Weights of a small GPT-style language model, trained from scratch on English Wikipedia.
Size: vocabulary 5186, 2.29M parameters.
Architecture: RMSNorm before each block, rotary positions, no biases in attention or MLP.
Training: a variant of Adam for these matrices, 115M tokens, 7032 steps.
Each number is 128 + 24 x the weight over its row's rms, rounded and kept within 0 to 255. Layers, rows and columns count from 0. The size above them is the row's rms in percent of the matrix's.

# layer 6 MLP down (transposed), 256x96, rms 0.137, rows 171-184, columns 0-31
size [ 99  97 100  95  98  96  95 109 100 105 119 107  75 104]
[[114 142 136 125 128 131  68 111 124 146 137 139 140 123  75 103 109  84 106 169 115 104  66 130 108 126 126 152 120 114 149 134]
 [127 120 173 124 158  88 136 119 128 124 135 139  93 124  90 139 132 147 194 107 127 122 139 140 144  68 110 108 134 139 131 113]
 [ 99 150 156 149 168 136  75 103 114  97 127  69 138 111 157 148 146 124 121 110 143 132 120  84 118 103 108 139 154 129 112 130]
 [135  72 148 164 136 173 173  95 107 126 165 117  97 178  86 127 107 140 143  82 130 118 121 127 138 129 147 129 148 144 143  89]
 [111 132 140 151 132 120 112 114 133 199  73 103 149 135 131 114 131 146 102  94 110 163 153 135 116 141 152 137 142 120 125 125]
 [126 122 147 149 169  92 137 169 123 133 110 105 195 114 142 148 118 141 143 104 131 133 115 181  82 106 137 129  61 133 139 109]
 [123 114 182 122 140 150 136 172 123 172 159 134 129 107 149 141 106 126 184  98 104 136 173  70 170 132 110 122 123 100 158 120]
 [145 118 123 148  79 145 146 158  95 154 117 124 101 147 126 135 164 144 145 120 141 116 150 132 134 102 133 124 157 122 143 121]
 [134 144 115 129 118 147 127 133 134 143 130 145 125 140 108 118 134 129 141 169 159 157 133  84 149 123 104 161 134 114 125 136]
 [130 122 131 149 154 107 144 102 162 134 106 134  83 159 126 158 149 146 119 134 108 150 170 168  88 150 152 136 158 140 121 121]
 [130 126 119 126  96 141 127 127  98 169 152 129 135 136 115 140 119 115 172 160 134 151 149  59 155 106 141 142 163 124 124 142]
 [160 153 120 112 125 132 126 116 128 107 130 113 130 117 128 121 122 125 155 172 114 105 128 151  96  99 139  73 131 121 146  95]
 [108 149  97 137 111 132 114 119 139  98 130 100 133 117 131 133 110 132 157 161 124 118 164 111 131 144  90 143 149 140 139 121]
 [120 113 132 112 147  76  95 123 117 140 102 115 132 122 115 108 160 100 175 142 136 132 171 155 159 127 135  93  93 105 119 103]]
# layer 6 MLP gate, 256x96, rms 0.144, rows 172-184, columns 0-31
size [ 94  99  96  99  93  93 105 101  99 119 104  82 107]
[[179 155 159 128 145 130 141 142 142 108  81 132 146 155 121 127 111 123 102 147 157 133 132 130 175 118  92 133 136 111 153 146]
 [133 100 174 145 120 146 187 149 122  81 121 107 142 125 164 132 127  92 140 120 137 101 121 177 140 123 153  84 137 114 143 137]
 [ 92 152 141 123 136 178 105  84 117 157 141  82 151 136 151 142 115 138 137 146 130 122 133 110 117 150  96 108 169 158 123 149]
 [126 135 101 129 117 153 154 124 124 117 120 135  57 145 141 173 141 147 154 136 106  92 108 158 121 117 119 134 163 105 153 140]
 [ 89 103  93  92 124 121 116 147 103 153 123 113  85 109 120 136  88 111  71 101 150 121 127 174 150  83  92 116 169 151  95 149]
 [122 148 128 138 125 109 166  82 122 101 138 131 112 104 151  95 141 152 101 151 134 145 137 141 147 131  77 146 155 119 112 154]
 [114 148 126 187 104 136 175 127 166 111 107 160 114 133 142 145 159 148 146 135 118  70 143 142 140  85  99  98 126  65 129 153]
 [131 184 143 128 149 165 137  62 153 115 100 123  56 150 100 111 125 115 121 140  98 126 156 167 130 147 130  82 140 110 137 147]
 [138 100 201 133 154 150 137 119 102 111  86 145  96 123 147  91 122 124 114 120 135 121 185 118 119 130 104 156 184 161 107 140]
 [157 151  88 132 150 126 103 134 138  75  90 148 144 129 184 148 157 143 133 124 143  92 148 116 140 135 116 121 151 144 171 139]
 [140 159 143 133 125 122 131 115  81  87 144 116  46 145 142 114 129 113  65 133 100  86 141 134 115 116 111 146 170  87 159 123]
 [192  99  95 129 105 133 114 109 111 157 115 105 119 128 126 158 130 146  90 120 177 144 111 108 113  94 154 150 147  97 138 149]
 [108 134 145 140 183 125 148 130 119 130  79 126 146 170 103 115 115 182 120 156 166 120 152 127 128  75  90  97 167  94 143 110]]
# layer 6 MLP up, 256x96, rms 0.149, rows 172-184, columns 0-31
size [ 90  93  93  92  90  85 119  99 104 105 108  74 115]
[[ 81 100 121  89 110 135  75 137 134 145 156 116  83 132 128 118 130 118 130 129 138 139 135 108 120 120 130 107 160 174 143 110]
 [112  86 109 130 127  82 133 134 136 127 117 164 118 132 106 130 155 145 159  82 179 125 147 138 158 142 136 113 132 100 151  99]
 [132 117 129 131  88 114 130 114  95 148 145 160 128 141 126 141 117 166 134 127 149 140 142 119 123 126 129 132  96 107 159  77]
 [136 119 129 128 117 144 162 102 135 119 128 154  86 115 134 144 109 157 127 162 136 130 138 151  95 121 129 154 183 137 149 123]
 [144 114 155 102 137  81 150 154  87 114 177 139  99 135 115 122 157 125 145 138  97 139 154 131 161 130 127 115 133 145 164 137]
 [149 115 148 139 152 120 140 157 157 125 161 132 117 131 144 146  98  92  64 114 105 138 138 121 113 115 149 132 115 140 120 150]
 [117 113  96 152  92 118 134 129 177 121 138 167 146 141 109 129 122 109 160 129 116 104 128 147 124  55 115 116 121  90 142 131]
 [137 156 119  93 167 145 166 156  83 107 123 139 114 167 105 167 129 143 129 136 111 101 151 124 107 151 124 110 125 111 166 144]
 [139 155 180 150 107 125 156 124 159 119 167 139 147 109 116 102 139 105  98 157 121 110 145 117  95 115 133 136 159 157 121 154]
 [142 128 103 135 138 141 103 133 127 104  93 118 136 102 164 133 160 152 119 134 133  88 143 129 143 166 118 119 140 149 200 130]
 [126 150 132  99 126 143 131 105 103 139 144 142 102 152 117 152 107 118 166 111 129 135 105 124  97 145 111 116 134 167 144 162]
 [137 104 127 161  79 129 102 147  96 180 119 141 132 136 131 126 128 105 147 140 119 145 127 181 159  99 148 103 130 100  90  94]
 [135 117 142  96 131 162 151 104 114  98 135  90 133 147 139 118  93 160 115 131 115 141 133  99  93 108  70 174 133 118 137 171]]